Part of a small language model's weights: 2 heads of 64.
Each number is 500 + 50 x the weight over its row's rms, rounded and kept within 0 to 999. Layers, rows and columns count from 0. Numbers have three digits each. The size before them is the row's rms in percent of the matrix's.

# layer 5 attention query, 128x128, rms 0.0453, rows 27-63, columns 0-127
073:560492524493496526499523469505529458414613550498509496516502475581507495463508523551511425522542509546558417559457505529473492412563373406547564478449566591527490489500505469537477557420529545617414521473460499510481505476517463529523462508536424556588473501552580423527521566547546498478461445483507525537492477455528473567449439521697535520603415552551501515432514550469531567519496
075:546471481586517509512554583488510432471495469522568566500528477472496530545520451478511495479595537484522478500438467425549439554586490447534486499445473497498422452539503465490512414493402519421530516478582478530493391568414574417569549502525478509498430474579482539512465498495520517508423558507440521496569399483547507458432375496540445493374493479510598539579573488550621482444438
081:396459510505531466401487410527444499414528478413559522586475484524512580485448535352522411485503507498524494412491517518488497445546557460509505412455537590449434539493423497595520507528461537540606458531559484438523530466530509465495422439455523563454489539557497566440610460517604553425511541456517539403598525510523555471532472503519515412501540451448494458477498504511466477440496
077:458563523425526504437501479415496515612495382399485536465543489453480596513568476450507520523425483487504525525527533486462477382439511516478434581519535467489479498414544514421503496527527463517439470447415557491504581507523497441491384567535494481459571432555416528610447396495553492435458546537497419523498542488516501427482464531472449456583554460436556554521514421440495483475582
089:481490456476549520469458552482526531452441506465469484468463455527485531486434545504535542482526490480496581492466569509531519515549482495495559586413631520461529426421545522419529484451552460498473516376506508540565495514421505449537570520607543462603483580510540488494520410558513454378486462486441437477416525519469426454464480482531397416517436414483468550544546452432591612455486
064:501511448507443522596460490561543459463502444485604464457483490520610568498522420414520491532572449555478484522525449444524442539502459357513491481467538450361497535579489564584473501464503533514544473512598540440490520486556511492441543547562528464412528525542542499522487533554385450546444507484528543471501539429613407489503476436487526460496471528489433479463517372461515424447550
070:462530479500414481582558444395490513504459551472520542504535460477489509444459519468477388547543497606584541513542458530550427553497495537459533513355480528455517560532418488445496542492440478411512486567491384521533516493486435475536562488486505508513559406488544479558522496584580523442496581450487518526448530439497597633540510455472460426452496505490508583408439532468562437449525
079:445571531482481522446484522484460528438570407462476565571402486472415554500441567552552556516458531501518570472539450552536444510488496520566562515521476499518434473483521453452523458502469512476369491488519452526523501539439543561349503429501401573501487496411497494430498488492568539533509534572524472472505634550384539503513519550517523367569519423478550451552428534450498504559486
079:614506529499458589413472439482492519485511388553539507402506425534514586523540406492505482498563500420488403462432538545441489489527551430502425497540449493481458481488427498539441469556487441391533448566526462571469504559570477502517454485534438476522603468512462492469457541488422527513514418558569537450442534546565546495427537491494574616557513508482422481510458473506401448510572
084:442586492487479528540498526534437542506525582508571467540602507465529499522475530520476590576490411583511627542488472561463415525463533450488559463489492442469481550522420485553574565496566505502403574541536428417534551460510509501427524507586512442471445517488563441514493447481471401486433513583489490577493496511484451560545492479498475458539426524525557581531543380584573556447568
090:559423441478506431536435514540487413429480410552506597462444498583465481486475471487550481491492547435481512481517487501561506463457531488517536521501539544551486459482520466447536552439571495526430659580478503482508458464436569435517574459528524452568434477498553507541453494416531480573510441569555445556523509471495401491410535548509491597549536482454558558611451520569619578465515
090:490537488447511557500464474422471479641511475536474489501581520522458522513495472567505516592544471464506425549450474508510556541592485448483492534604538433441543546556551466496417552445565420505515406544582516555538486486511528404595451523518580501534497473443500449450473534465481422530475423491641583521584533497549515550495567481498403525591519479534578427511561532517475541551451
086:462472437493510529487414451502477522364517502525419476524469414527468512431546511471429564513522463545459474503517412546532493491481582458572548441501481563502601493478515566419541476457577496484529548537485485501466459512611520479451422533572464383541414466550562489449527565500462405520549526577478422581492473468416441377548524512566511467501466568479494493523532430540493538386500
088:460493463551474426466551511583481475427531484368534422474508472456505459451493618479532492492477473575422434523386506564407416592471455439534505501391457541526571425432493477522537511535521445493469530465498450522554453413546489649513571570446511500450580536491525550462448475547514472529488476397412468508488528478546456479519517554458457487508481424516548471470570524471499441543457
078:414478496523487458533585530506546512493600443478437535543497559490457480552509510531559409310557423514505554573494568496550420463553459584548545430551489502433487538519565493471485501523465458426521460518545463514553510561474535479503469518592528504489565514420538452523469517574479579454521596498443492454534509554480592467493604428556572452452517493522534422543414520492477541537584
110:520521484604425483485436475509516465495469502469529408531567465542503486434482464463465527519468498539424420531461525501435513479487576543467422585475417490563600421467424570567576473533502428496533601447442456441506544447623405590437529509555467496491523528512562463536479442474465556458480536519450473509437512452512429435504564543540553524457455655448478471531562554520465481457468
087:559525499418578498514456525468463525507517514575516486518540513501472570519597445452575516470517549519381441477474560490565454432523463485464469512525462517460490417501469466487436565443488454491518577541451523440413520496480507556461478433540505484472483501496455387478574567508482576490516593531475342476490583518490459452475434543529568519539614497497454464587420542624486531488376
095:488535449490476586550530562485554490498576523569553512503524536530515505549486497531512385445555370444578403567503496528585505421602481507503472472575488555479414568577449504486507451502551533638552450542519541499466567493444420467514494450532498499482512458517495551483481483540418484525438556549555544488539525561523480553464533576415617448467423453532434505481551433538466429456558
094:440458467548470412519497510469412484405562568515533503555534394551399459476422415518477594501453446471443468436439542464505482460483498496392427475520410465475506542512379594527519531523479483479374589551492424489475542474485473482549450470476419525448582482569521527551457508435448503567507581501420497523430466426515490509587499534501412500576479455546528485506525482509444481477512
082:571428405449510600405510445540467410479518480525492584525641425553453491479528564417498439512387503498500477404428466490446450575574469479459500507476561447437427534513562445523558445508489520627558474564543517565474486448445480456559465437506513489464500525492450544431509581424442547489474503525543418471516497566476515529530447479497511554547502555513535488508461540552493582530424
082:521497558437506595470594516461536497497555470503535469468484470555469520497523458439554484589549507479511540411473505467576483494460477480468521518467611571534443546500553512517464450427584472503425578451481532526487492502550436536452468448613492510386571572439468408460470453494579603509519482567380545483592490551520581522541545499516527424478593538518497514515487428530607405495520
075:478462495500550449490471504585440420484480425525455483510460419576483486479543415557480506513476465564438427516517580517553491402439444495501464511480491563521575536585462538455640523516486539555496595509602564453491536498557520429496441459547423524574504480417541443483531485425407506495463530476458437501482438512448419625475469522473511507557447557568458547468537464529528578395532
091:491503479490424454481501446503455480507461456431505458470416482495381528494504546511475437597468492427516506529431475459501433591559515525547455491403615436406494479601497567509522486405548492487502491525543509543518522597527502496485506520410606408560548557447556553442503468510537486580480435449437523579548540509515535536505447532528510426454439516511609590536447567484553512511602
076:499540606528500474502507433501528483471503541462554615451489469423547479502450508492530456551467410512546516456470624476597459500485514471523468460513519470564538465469503394474487361429455610473584501482547566508587523537501524497516438461470506492539542405536421508478539473519454478520566457539439475502436430521547565627454470551611464535432451567553526482478522551559437468520433
067:516477507474553455523433455471503513511533510493461613475544536494467499488574613501483519468508512551614511434528500527433519631396523495536518548606496555484495539564490448496478500488482606508615480518497511449541564542568388486484457503600496579555465592591471470615449515411508529487507443489432495516473490496550501497517495479485526403535551504577570517466573600515459572541500
075:497489573504504563520514467430529494531552542399455598470533531499602541427471540575512610536568441429500466398569598484488445513527449477522497508445438412506455452498533509466519461513504540483451472602447461512561507459477543531440455471521460463407529473445600485492520475539470551550417487535434406534438499519527467399469527466441460503424509525494587525526471414488527488357524
081:527466536563546500448520497590432519460541430502519477457515606435473542427516562508475431473570548442535347486566496462491397587445480503528480416501464482456503471479496515567523350485592556469494578406482487446502584534563530460466519475503417533478518473447556522551473383505477498535545430495522521523497490431432498568463601441564551503481508491466543488528506542475443535584477
073:384483477393513460513565533477557479541456505468527473493488553539577449541435516418654511506494530465443573462524420512495549548553549537493518499452509515486447552398482421411554550515525476478498569474496455496505540595469477565561490435396496412509476542454528456530435465462572424460486409531495400450543427574549459550466572498455446521529500425440459474472518565497513490490422
073:506603549581505518505493555543525546462389377543457495513581479518599446430383519482500508515527492498520517452477443607592435416517598441574513505391511558392510518512533508483514448473611509558525483534450495525536531521516436482541504543557517437546499515451526448494574447547567544551512536478510563421551519524506440479587439501496423491520525500434435543510488491435526496545580
077:450435454481438596470460501499381543594418527527543457467495513467580546511497527599527526548458471541406540529444506608457445448542492586553505440464498434488450446533448480520479475524431536481521508457541604554483506531516491517478446542458568592559536550486401469412470497479563489508594584499506402516567512464514468442459454458405475468459432479594535514493522488495547605535508
083:545465478502453414539541418473490537468568456517502564574500499511435402593513568446482572463508525504538516486511498449493470493519528444501464558388562575567490524549562519506486431475516473494452487514472522377426453524425572508390522465511627535478492499566601499503486488519523513464444476418455518546548473641471573534484406592571484573482478447480444432498450459464493495575481
073:586447445541505456418517597505563471480493550479524511497497520452441533427496547516508400499591514517358528464545387514493642541502427555485444548499500467473451440435411512511461519424512560452517497594499466549465457498549461467442493539487571562440529501483619422507481554427475526478479450564487483481425592437517427427475492516461418554523496446453458542495473487544530482537554
070:525518525500487468575508485428491499494472530424424585454561454529482477452550558468526585455455488576473551500518541601462540453539558603551584505495481528535492527485516524510563541439438477514416519599557554419535579449480438483481532533482499483418405402446522528495535456473606586496556524586471427533565631447447586498519469411482500553463547535484486468551480431449546487524487
073:587556564423599602506528470442473515516560489437508490518464498601399528528471478518443573565465464433497499466528519609519468588459536506420515478499441512543498568523461505483500510482450473561577454543501461458497518438493425573545429496604513440500476471485440496453521549437472519411527516433431520486439436424486533507463494520608504436513557450541457474490476413489471375501622
078:484502459481591463501454504537546506484457436490543525497522432593477487465476508475539540500574529465474503494480491526538520484471379450490354544571525533478422456554465489523476506510577498558449524473489557573449493607500568505568490518491453414377537504489390449362489508546592481514511499444493531503497529574503568511504534549580506515386508460488474396574542501574584549564570
084:476503490495476518588422517478506467443619531517516508553433503533602509494416456566505469504532454457482417447552516428482426479426559492465513553558498581534517483489562550534547503508434553483513499526566494526440486591442399539522449508338481444549496462525440535522421516603420485478510506519498532519554454467579451417400534480510531621491553550418510493487434488489517576571489
077:503493562512485447483512585503473509509478534510510462490598558481556469451533593445497397518507547484474490478496443442458405563438496496478491602564551551478555497487535524497537406496485513526493444484471471527478577605478606472500477533420461548535455527498503575552527532487411450645624534527521515517613527430489469405437493527610501513465524389462528466437436486461460545440494
# layer 5 attention key, 128x128, rms 0.0455, rows 27-63, columns 0-127
067:502450528557590548503408471488508556506522597479558488526519485434646534536403492548402494546509537470530504506525486507545530541514478550534540539450527503529473467375450449416516556510540588560524449572504502489460497497482503561492422482467454616495449407431496608458519548542525414513531542490539528417481548468370484499513425576483519536553456555478418526502454428420508522501463
072:538540495554533535542449553506497524515502492445511499542563488484433477448546415497506494440558552572483600482430578511576440488559539512457431428491469596460528540518535460518512443527543499487479675604498524481436464529462603538464514550542522605509512495491472534386509561514548457486432508499543485378508556442556500531550469580479440544408428499480523409508576507462531547427484
078:431590585539482545439573514541485456436480426473517620513463518425482509485531526495471502480558564512588452477547455504554547505562402529581408622506585540500470507519463585550431396548556522512564491498514429486487454487487535551563504484444485551580454526479552442427609538450491511432555505510451553510433497450537566493477444515498500488544549475469471459406493485479418591464437
073:455572580413416485470503580518548496564496496567489498438546510394508439530575495531528509545454626469492389616557541527527526394510488504482522518593490548484500455490537541479456472465472515597464523372403504508474520448615513523518460601439480452574552483587482436533563549559493428498494508470523505496504480495499518426487495514492420466389546547427523479506498487551537486537508
083:570441456521507510510496524469546518456499582466556522497541511480501472531488412520550474422584515513465510491579550497583589530511508461489491493460411486502389598452530536471457551473468519564549500578527457624468583506454529387470439582480502500509443456543544389575472553506456500436403562524458500498568475485535449514401452528534485538427488448382396585487492511470452547548505
082:580576503545530505507521460521488582397577540518456478533525544535483474559509441476435517493576464475469441437529416495551472453588434466478477549579499514515456498579573578419524460475463440570497571609442568486434511550493517402592410464572480458542583473541605495544497529655482446534455526485505507547468476459473511463468527523522532521441482459463471447556477541534542402522495
081:531415495544410510480529448509571512411610450560525486492560525551535547595530468457487586522548511520552506430476462469540596485564524459565514435590498446489445412537525482494468479462530461532522565562511490529538465512495591513444378459578494460558525439556609496481463505581430531565472518550619548508467454511446471490505506571526546532454479484445463445513403463487447561438582
085:447496490469526519487444494494467514574466535435398463576423436522528498418459537557517509478403499538562526450456559482490419523461512524468441436455587435543512480364439456449555535529496459515500451532508396509511538467484440617498531544446447490482368430453480563511518464421548511506492478535454480499370541472432532578607473415506428505553547562494525454518520431546491521474486
086:442482454500535590554533544451399419521547485531601464595507599456440553472404471534516439475518527423487458438570422537445530445554464535467507442406533433430454546587489533550530457530486491560529548427555530470454558555535408535568512570478435470505504485563533480443585460526473436520519537583504454516563447519467454421512577494515480517496459489573435564511517580486465447457466
084:500463477522534494462560510534524476454518561536502486547505501535430492584572487486547434533511495521611417477425439452528536517526489516541512503502453551406385483555543477518445445494529390585607516487526494435448586480560541504589506482485507503520457511500558505470539479559501520578552580655533509512511504542445441477460429550495400577554545548479483386522518441392460591532483
108:552428468506502530467414524498512543516441543550544520449475502518499496466569535564528577536528521493496516518412519561469538430436551496491594566581411527512429460513555540516479543460569520451507660412481479460437563472345568455536517443568466404525492379504552451475483495467502537565443478388478451531551486434430469505428473494551506505446452532539502460469463461548572480503474
097:501490479500454612480556537524488491508590536592588430451566462472518488478502451491536518586524433398413423516437496513496478527510566446452490498437390489460466484552569563473465432469495559476509507523491480507497491459569496491512445457551510469475546546588419472473432499458405531497425493450477642499541435532525518479470535467542581488395462579476450409520494572512403448538596
086:518476575528596461489536482474475570480546485498544472519422398544512460543534508520537558468427530538557519565431527555447574452464476506621457484543438447449495487582470503403447567428487412461459513489528357581604582483516512459450448487512523499546417504521540418541502565502514553445492470551502576506424438521445481508472487429536517507529568488541522459479433493616516504457595
104:467539471472509569517507492496464485475481591477413457540481526424520550427549609499502535515455508563503544451500541500509460560398533540545481523438480431564606522394509477474525526492511435426482431503535421544512476522502487570482515613463472543520382489450596538480476476488550503511433481492451532521352544367498516514600500430459458539531583467566550507526568503535505587437521
073:496563448497533457502547449465441474513532494543566429568484559444576585554560516551494502470503538620458468456501546449532584476482421472455495492425474480477474565581495520477475462540470588497583471506514505613489518522492534411384446433449354495413537468537532524422502391543494534436530509551544491450530579560579518479547577455465567581520574532497487494466535488486467454551507
108:491525571507482526461507456442541491481507580483408448525463470408508502523498484526497571481491456559533598452549526524557482427431481494610531542477449510551530544425553475471471600457551443546401368549476389573551504510463565500389478550547520470461472496420560478528502457587473439487449463474529477490424521479529433552529555451516467396609482453467448484549502488447426459449546
083:506522393568527468594415415512491503556491437472537496548491492502476473496575460478642511546422576512433436513484509515429518471572473540470470549487523500490493525449457511491419593458368433496511462496485484478422422454436589508475399455522546482461492540519532544503506546465470490492609539560433403499357481446515550525477462477510501483520536465543421521522471425604479436511495
082:496378432486460530450505538512515476518534454543486474569559459520485602521464434479439484530567392476555473460431457553541485424544526521514464587591610518444452477524533530558574518486505566549560452541477593463479489512384479443566492528515497405519515501526538528559511538558466408527496506464485533483614596530548551507461484605506503488437392466554503420585512502480438447511481
105:580585487468509606478436523495528543408575475534588480475478465449382439488552468459515523506533435496550481437509432563553458480431491476432489473570472542493522436574505525595484563387543414493518558532479455494454537531443543426540396473483510448488545501565664496473509542596456476456507492464533428473508462581507574507518454554505456489577513522531533478525444407519469465532482
090:522513451525446555516585472477451478528481521533422445516538568461484553464480563515511470487502522571494383521513477544452547535489449522587519462415575511519534522391499517561537493534515371450596530469461411477432528534570443534457529523471502570543448573499445542424611483416582561495554609523427366482495483506432533546510451500536532573545552559529509480565503551524526564502511
073:521525489517480415514482533480437501433441489516539489472524525518525439506535434457510490552544466490598487522575535522526547459526458500440564492486561498574439530450547545432419408453515512556487528477442508512448475548492433492450501412501384476429508477467530418544505520562457471457521421576462609596537557404524532586525595590382541486558491525539530518455586416463531569427568
074:591519572490503490584473482544531460513519512446525490470437567551504445463393485511425443549554485530524521556402447505514496428529483561539469456461532492482519523522582501500463592506448467532451422593541474486429531457506553477547492547562578481590451556550532457395408429511546375455498525335468477510516480493434480597452472412526467445569524469518452550531459489537545512519543
084:507443497559431537480582479499533484457383557482479470465467626443526456427462528567513489436594547507425544498469565482401388543540545449442458481417481478451519543427471451393535468506377537496539496392600445497526504561479505557526490460470465577572501579509459526424493527484456511501488457442394452534541539465504514552485493440517481515547528565502529527425535483450436514543544
077:477537535448474432471526519510524516531486506529516588413563486564504537480492505414449530522381513570479547476498474576592443563545490482573516551420423537392568571392445510489478453521470534485486493507542628579492523560543442573551452434411440544464489415493475541418480494445514484515514467490493560493463477440560549574443463488573516481514518532541584494513625482508497515477610
068:463512498438587458546534492406482377482433462549493551449538505590481450434506448573423518462526531477482522595528467513464525539392471445553551495400499575514534540505481463404508448470518516534571543510492495519568537495568522614494572502535502477532381507525482562528597367526549506575405491574505536463523443490455558480451513500508510510455506566511574489541504543492427529601478
076:467503503520501536456455471480450506466514487492405532450535577595526466544427492463508552485551554537498415434541615416546514471522488482508539533579479473534436477455534577364429469475514416499445577542386566532554511497458466528619462509518561473469564534483437548503567554587550483523469465509383445532489482438499489502479516522530430443461480472434539410437375517479487464526551
072:492481502512536487390467452460421525573479456464405479383514525579439524460522563494453524489504492498519561476515579421492496493442555506564565456517492509522496567492464470503458465555504555539458523546532433429560532559464577550486492494453458533582517427397554524464444402507482452536424493511465444432471488424388466539507486445446496484514604447541543456410574408523595449555578
072:458536519483458481511532535577446479558513566611532528533511423471647541404474512479615510460468406497483531384562558535465604510528569504531465624486365461546487526562538481535555525559516493497511576441522444521407525601485475526528531498485509374502560543547422462507474443430480522426476484478520541527458458497430495459482547471563547509452507495513492545481559524466515468502486
066:547544553571463477522420575489530590388460490426499479476563447486574456526564506463539413536552571444579462469547504389495537479561456457644479596465540453511409553497543478486441493408497574530565511494513540572496461473505444518547463562526510581549477499481547483524470509523523570559534452484502553620610575514529536489573444455449518522494545524483460557487516525451516489554565
068:574451420514458590460530480451535426538464517421574482493505623446486517477464441523486510569522495448469554478447492482578430449494494557477479504609551428467461513533569469483471450498455505468460499545625540472409532505602550530541499582409520460517410560485516531545405469497416485514604512436471418444449575538495562486409481507514524497532386543533525438495482563489480530522538
071:552376627519419429483506521544518526481481496443517563543447522540472437534516439509566623472543522593465430515460518467543522565594500460472530562431444555543574458529484499505552580566504522556487411406491398437483459438490484558504587507451502464499501452450470484526588536485554420502545506506452483526455525479517407480570463552536541567521505555540504512503591480464487480627493
072:470558491559529468519477528463514482497447538447512491473450505500528516525460576477675527486456464598447625510591591538422462554345435490503507522456547493501516429435561492568521521374530527424424498447467462522476581502519481572423477531559586560488540506563478505512444500457563549422531470574476516550535463497444506468515500416471554476518473456466499441524488523547516456583506
078:526450492538485483538572476478563538584538467499511560537467534511453467592476440455454446558522511527565444523511495545535572467574470489433490449607510497456457563544490588551449357447525490479506520542445537528559554470418384472548419508558510457499541534447624483502598469614467460531592388508503515545551518487494522509425495550508551491477456415510391469525452514509475498568485
069:521554461461489511425482526492492343522593347431559510548504551556554425543518443503476450520504448423588482543547461556465464548528484549478505538503442591448541439459445526474507444460451404528456568457538537457432520432465536487587473508499392506487499568498477485447495548501528514552533451451563501521514535504597591591522502491512545441528534628456485462539427456503469482491532
077:584546440486484575548524570527563538538530535455449400507392481545564457510541450483582471511539497497515463406448587495496465502485501480482522574526530502510567496408424421519454429493563525522494499493610541495428484518520657532555473531479448574500394473443494469484486424460562428365476450561437439484487484518524517561525422495441536456441488429455496549549533452485540480458479
078:447563468541488537559476562526492525543594511497521459513483563593506517543449644491431474429478497472564522537433434491610430524490534464496435537559533584527484490422455429461521548586531562483539453490471506490460589514512464561511535508385514559499539467555454519459493422492535457497518434530582474487370545438547483547436586513505527580555477476538534499477461492378443563457442
073:444409432597481444529583486509543512556531454464530373484556445459509521503523565429414505454491574495586571481426480470478463486461510467526503550529506468489565514474549480398559488523523589526577545524526490468554532535529607452503535545378553539574544452405519519521495541533478520597478524593501471540518510410514431444470610499555527485470582419530554470428554541475524532505502
# layer 5 attention value, 128x128, rms 0.0445, rows 0-17, columns 0-127
078:393439522502499459532512539527504483604516560507486508509531412403522546469542525460429467409483489595583550550440468545411531478542524489603569393482470517470593477404527411525506520605463469419547537484526463472472452411558498534506407458580523514502545474553496526527376560480499515437463494517451497522528457409430495478556504562588502474531434499476486540519518499531429507484575
089:446435573468461530474531448461526575483558480469429537414580506510521484559354338572513500466541471504473506478493477528488539446516547446505510465449546575535495511513524562517461450564521571427536513485512455463498460413603520578573582572567494518470424404513544527452516525537513562448497543443436501442540572457441521428538458545554479482508578488553444546487516422550407532522519
090:470602520381442477475474452485520495444491593550552498500568541521393538451500555446443508463445553516539507550584461630511400484433514426486560471582474520440493434448500476579507513567461519536497487486492508463515461524504493473481458606450508532556498501523480492541537478438425422482551480492554582575461420434523467507445523470548436498373460607506474509438445446604529477517539
102:457578467586509437556478580561546489485570451558573510474531426489517507594497476497500532429457467481541437524519474525518466490459541482481417491503606403417636495503495380487542420549522501439544537479530419500467405506484455508453487533456509456410508619457484489354576493478433546470472475535433469528534467518572452536469535572442461465465426488505518599504498462481490517491539
094:523455432489550444526551520427529509465475459487517529480509449487476566452519535527514456456632480440494474561529469575533470526424509494485591527465508492462490473535557593521560477477371458388452587555463513503607536502476432478544510440450549445589490594517528441448516598503480397480460499539569493485454369514468384532577428502468496541445515481564432451518497500557464445475498
087:460414516437553524488537570481553487503487495507489469459558615544421436420496455526497510506414360475467422500493453549491608542496504540466546526562435508395524579585492553478427542524523483593500450528471403545432535399550510476545536494575400423534453575509532546488481467497454468535481542491534548567520456514611538456524517570425483475514526517544582560524519552543491509497453
085:495474522457504508578524412532492615507525456530547499554430462449592503527532498486471448475498561529452543514478461464441552559530518516518587488516419498526500497481482419520550495567521529541488561552514624616506489414544542549480455462501459580534496395525422444544349496554467458539451453471490509474433537531604461486507566454475460425424514474558540525458429547556539566513616
102:496536447489466696523476479539497445501544536536526520475444515497455553525506489490509553432513447521428449501481510475565508469446510538416524408547543504471499556528498514513389519582521538593514476524570560464598539518427549496562531537516525518459520495477528503402494542480432534548609572587423570468480532536386502429442598517500492515420508488555459537500537479545498640530525
102:507475489517548481469491490521577506439437505413468568443480523591465341542422477530588518426586536544609493460459538538463446453509476501515487533530481510518465589508541462532523407590481534550499550499507484483423564595462534527528556417538517432629526521468490512481423540463524467354503518472511424443513458546485513472417392464477494536525589504486452515521489512439525525550547
089:482455377489562544527434475569495461537565460512495491548519552506521480566550489521465471481507523513459543514473432365510536530496565486497555497459394560482617562482577405488461541563416443434476446564618535516485597411505551460561501505518439481573475452447501539560499456397367460484478503463515529499453559517489470503426477537509522498475531461482400503429452496548566487481568
088:476522564493493455538497553480494586469553573384513569439444481515518605502540559529473502538529525449514512517485610432435445541482457428517464428424449471472524531510539506566444522425428527512577578446563485506538451584483480547390488497529457524512470508454474441457390536484579637492548427527530533469559494387583520528563509545445507568475579461522527528483475509510587449534513
086:444459538494553503400534487452504453486598494470470502493511430452455531547588461503580433477550419451455472472543618441495522499541496536446509426546512570541486492503386503501547448507446408510529465499492458476595504571518444481455477489455526429575537485442541483464476488581406540510478519602541594381491516423404480500468482504474547445481458596525526545500618569456555557497517
097:485562485555616408483537394436406575573514486548525509504528525500509445428428474515499505547450612509534404573523489515527470476432450510466463562527546499451482423543457531521501509441571477569492491649423441485387521605488440540448490460444524550442533560486440521442534502514522463536521538495494495546476494517444432509488396492577512479475486471380534529531489501566520479486414
078:546547520461493434524489489505523440482438504478507516520448582486565565566512549491516501484544436498483462517462479491560492478501498615481427486470473452540500520423482502543457485389409611427419430533492451615495475518514434466469484529505523458533534630406558525411474440550496489548608383497464571537530456567516546461501529419510488412555457473516537467436501549555475509465367
097:610433515567511535507483532571536503486559427524490524502629533455419506505483511528500518458551500514456545503437554416450518424574504479599511526473610542461549441476495371488597522514504506482413478488432508474538467562487446485451539496507590374520525487497428511421553578450618497520448414504557477499499515618487438460461545557566473515483494548486514467468492545457451463425472
084:521482553490442543488517490479573426488476468605544424443404520441434494514435488541491547443403509525524547494420527456504436470516500585604450488555560501360528481510487504525435563574446547472487526476473489459467478581517544552466467436378535584494633529483533450480464405543506510464471427501567552535481431498493480559501573548501448548503571497530469404504535492540536560583486
092:493527478512535588492488485502505482493506552449446525606620524620529474512455414464484564516525454470481512502444519409511412434429496471413583413559329531476519608527537531491456476534461532553500496486554438488543484448468474548491534506589444417490454495515501463437529547536402467547483529482483503538508481422402502471475511419585524447470478482536442478597450563558480485517449
089:435502396579465552520482477476545450501422551644442461500523560466508458482431558479477461457453456556538471471497513353503535534526490529428542448572558520520455506456430498526552485598496531476591562548487526509450401505496583557546392514427547507517489453523604438527429502509468489445487518529554456503442520429415444513449522422471568532529549500488450518497502452563582517428450
# layer 5 attention output (transposed), 128x128, rms 0.0562, rows 0-16, columns 0-127
082:445547442468541534492588494478563480473515427551500570496529485581509470442533586473517514560497566442513466530544441449480473512478541474457478506477456540416530430658488461537470442505461498464601559491529504513481467432496518482528460476544517521467422549487525549538452447454558443446463578459462544504495431417534567471568413593382416535465482591526640438445492499468489472451422
088:491530472479406501396509508504455464524565460487479581387507478490520497526496498549461536552417543549442533467522415565517436517406490606524570602471449491508419495566560521465459424459467488456478456463502405504617462434564411429508439497423430434569517490448503591460490524562466578468563580550485470550511517491563540519448502464464529559522483550443481494550504410564457533464508
088:556414538470502430568470502523586555447462493472531448378590454509507475529513504525556452454505519533382508487482452447463480523535466511507440443542515563490540610514427529573510482561514581445549513455566557488462470418427433498538505557541458475500523460606526572436432507512553430426455418525484539430423420511535600488490559512529545492542538462556490497425490442452515544609553
098:446497437451579453483575564498527521579511475447473490513480538525417527491403511475577532591458485461543550481566539506473475564589520412529515553561547568502484550507436504503479520550648492490426529462548495490470505402514529421544574471562466471557468481471518609484557523418552515487474482516557539446565501584466537506546463589452546629529391463465476461522479492394536452493501
090:563512600477454515500476471537557479429615470449590498524525567526534498484444546426556599587542461525509529431484445491502440499505410485538563564529424559518418453498479552402534561523395487470488481466486569536453457465516490555569437539521505547531492520523527554599422591563549533577458459473511558526415452499526541411409394472497555464483481485501416538436480471477515548523480
084:571427517532505411582494554493454569417619483470603559476485613530545479538507530587405502427528490498548494500448444511610500532505527468531533429468419505490449484492486411538500513470544530394453464533550453421525479437521466476462486521513582602489501477521459487480523569463440574429450493491428456378526505493508520482482452478501521553526514492474553538434458535622517535546596
083:490499493522501494629443500531542490486497506544422596536439488508525425563487540585420495448585559538595495520456527543486438507555498513495489425527494549463515529515539504476429475572427527531560610518540461485533483520436534517461559455575483508455519384472403482481545445448454487538441494483526564586518453499442563516612462542518499450460600483572619457432606438493539545453490
104:497472420442486541462451499483554585534531551452529556472473493431464469492543491572535452525587440427477385493507535474585442462512416512620521601536632467534442528459481517525511560473615510491466520519419494442578418487497569470563411476430542530476526543544561544481577483509578456500440464556513523491499465471433520563538543510542516399526489495520550521384451429528486480523542
102:448562499451457563482491525523492557501463544457563434376496480499596527613591535466479511543503462437449608484548430492460582529500463488522518559546439456488582404537532490489512533478572472455501458520465515483570553505606544473629486569519557573457430417533450496519524477511458462464484546552399509538465535535525585429542486412522543443506409428592496513485507503557481449481495
086:564518491360600509506557601568470514502486501522465508497515540511565610497598423504434419513478530519443463548574526535518398515581516561592522449493488490488439470422540512506414449496471474509537429496467555489547533436462484474548532487479582522557479480474517493565499480494548533556500512545563568468614456525458556519483453497544488368499501490556664574480525495475452543479456
082:432541433495504405627500476554532539474573607513557508554548447528511559463535478505574546461457499523540536557525553483448524454454466550378438552514431547464567554455483496492464527530531571529536571532496466530454431466595574538507474480483456528483507416454557564518528480469506513502628508495523455546466464548557456414513544459506565570516484578482422582366469475524416459454499
088:582558555401444488519460509481498503453510570525505542525541574513489481519475535511553600493464477506499464511534583466552448473458561497524509526476462488639432504462412457571526526403490482472520438538535458488462446637476446537676497505507496493451531574497488549546516454477500473481457535543515478598531490467531506491567459577472417531473475397462512495399389476534562424419491
088:490464544542515415532508416449431368495435409580488468454418514421523411494401539502441464505510500507445505518445487511441525546535503427496442523476490551500587492514439499506503497614476493445517507438442599451482555593453532641490584540473478501557488475581474579543523503504595446567551452598541557457436507563494502542461482441457456476504462525485409520512467493543500519499443
083:472563502598498461460494502476515533552445448448487519546511597443569517525535476586605590549538463553486549549577526530437517486469505348521558532507584435472516413422470557559440583383469481449542577417507502511534559551474490490498521467506477507437534572546626511488525496561507477525448513448477484453553485515481417516485419514514575544414532587442489435444504501504518532455521
099:539481486548485563477428564529481471468477494402399471499537526544481486488455504511458464556534528453485547548398527559443545504522483574425484500590536516537493424459467474395638567483593507507512568445435487516488525437495434551520522449498459518529502575518447480622451467533515505560409481537572521591604515484515510531472558501368473518480533448476539426469596546494474410551453
087:385507476493537557528512475513584590485463512450579461488544512504585509407509484553467412528520522562512477494498394502452494573523519461549522464581500510515533579531425454504513470485647469504563503493334592466438469523420489390464436500472447456431520521455583464537418467556508469488482508431560512501541500563489482461496563538469491474535521524514520455437531480528525503388601
091:520531416512439432548465556516372516451469518480558562471541533455445544449596553504466502455460523497428534613437549520556481519546428494452574576437530481536405383568546468573467495540435506382523556478562551477556492498540492553564431438415564457523558548537470540414484528553482495475482488456547576504484484526497507482533522469558483475522539500544415587552481569476452544497418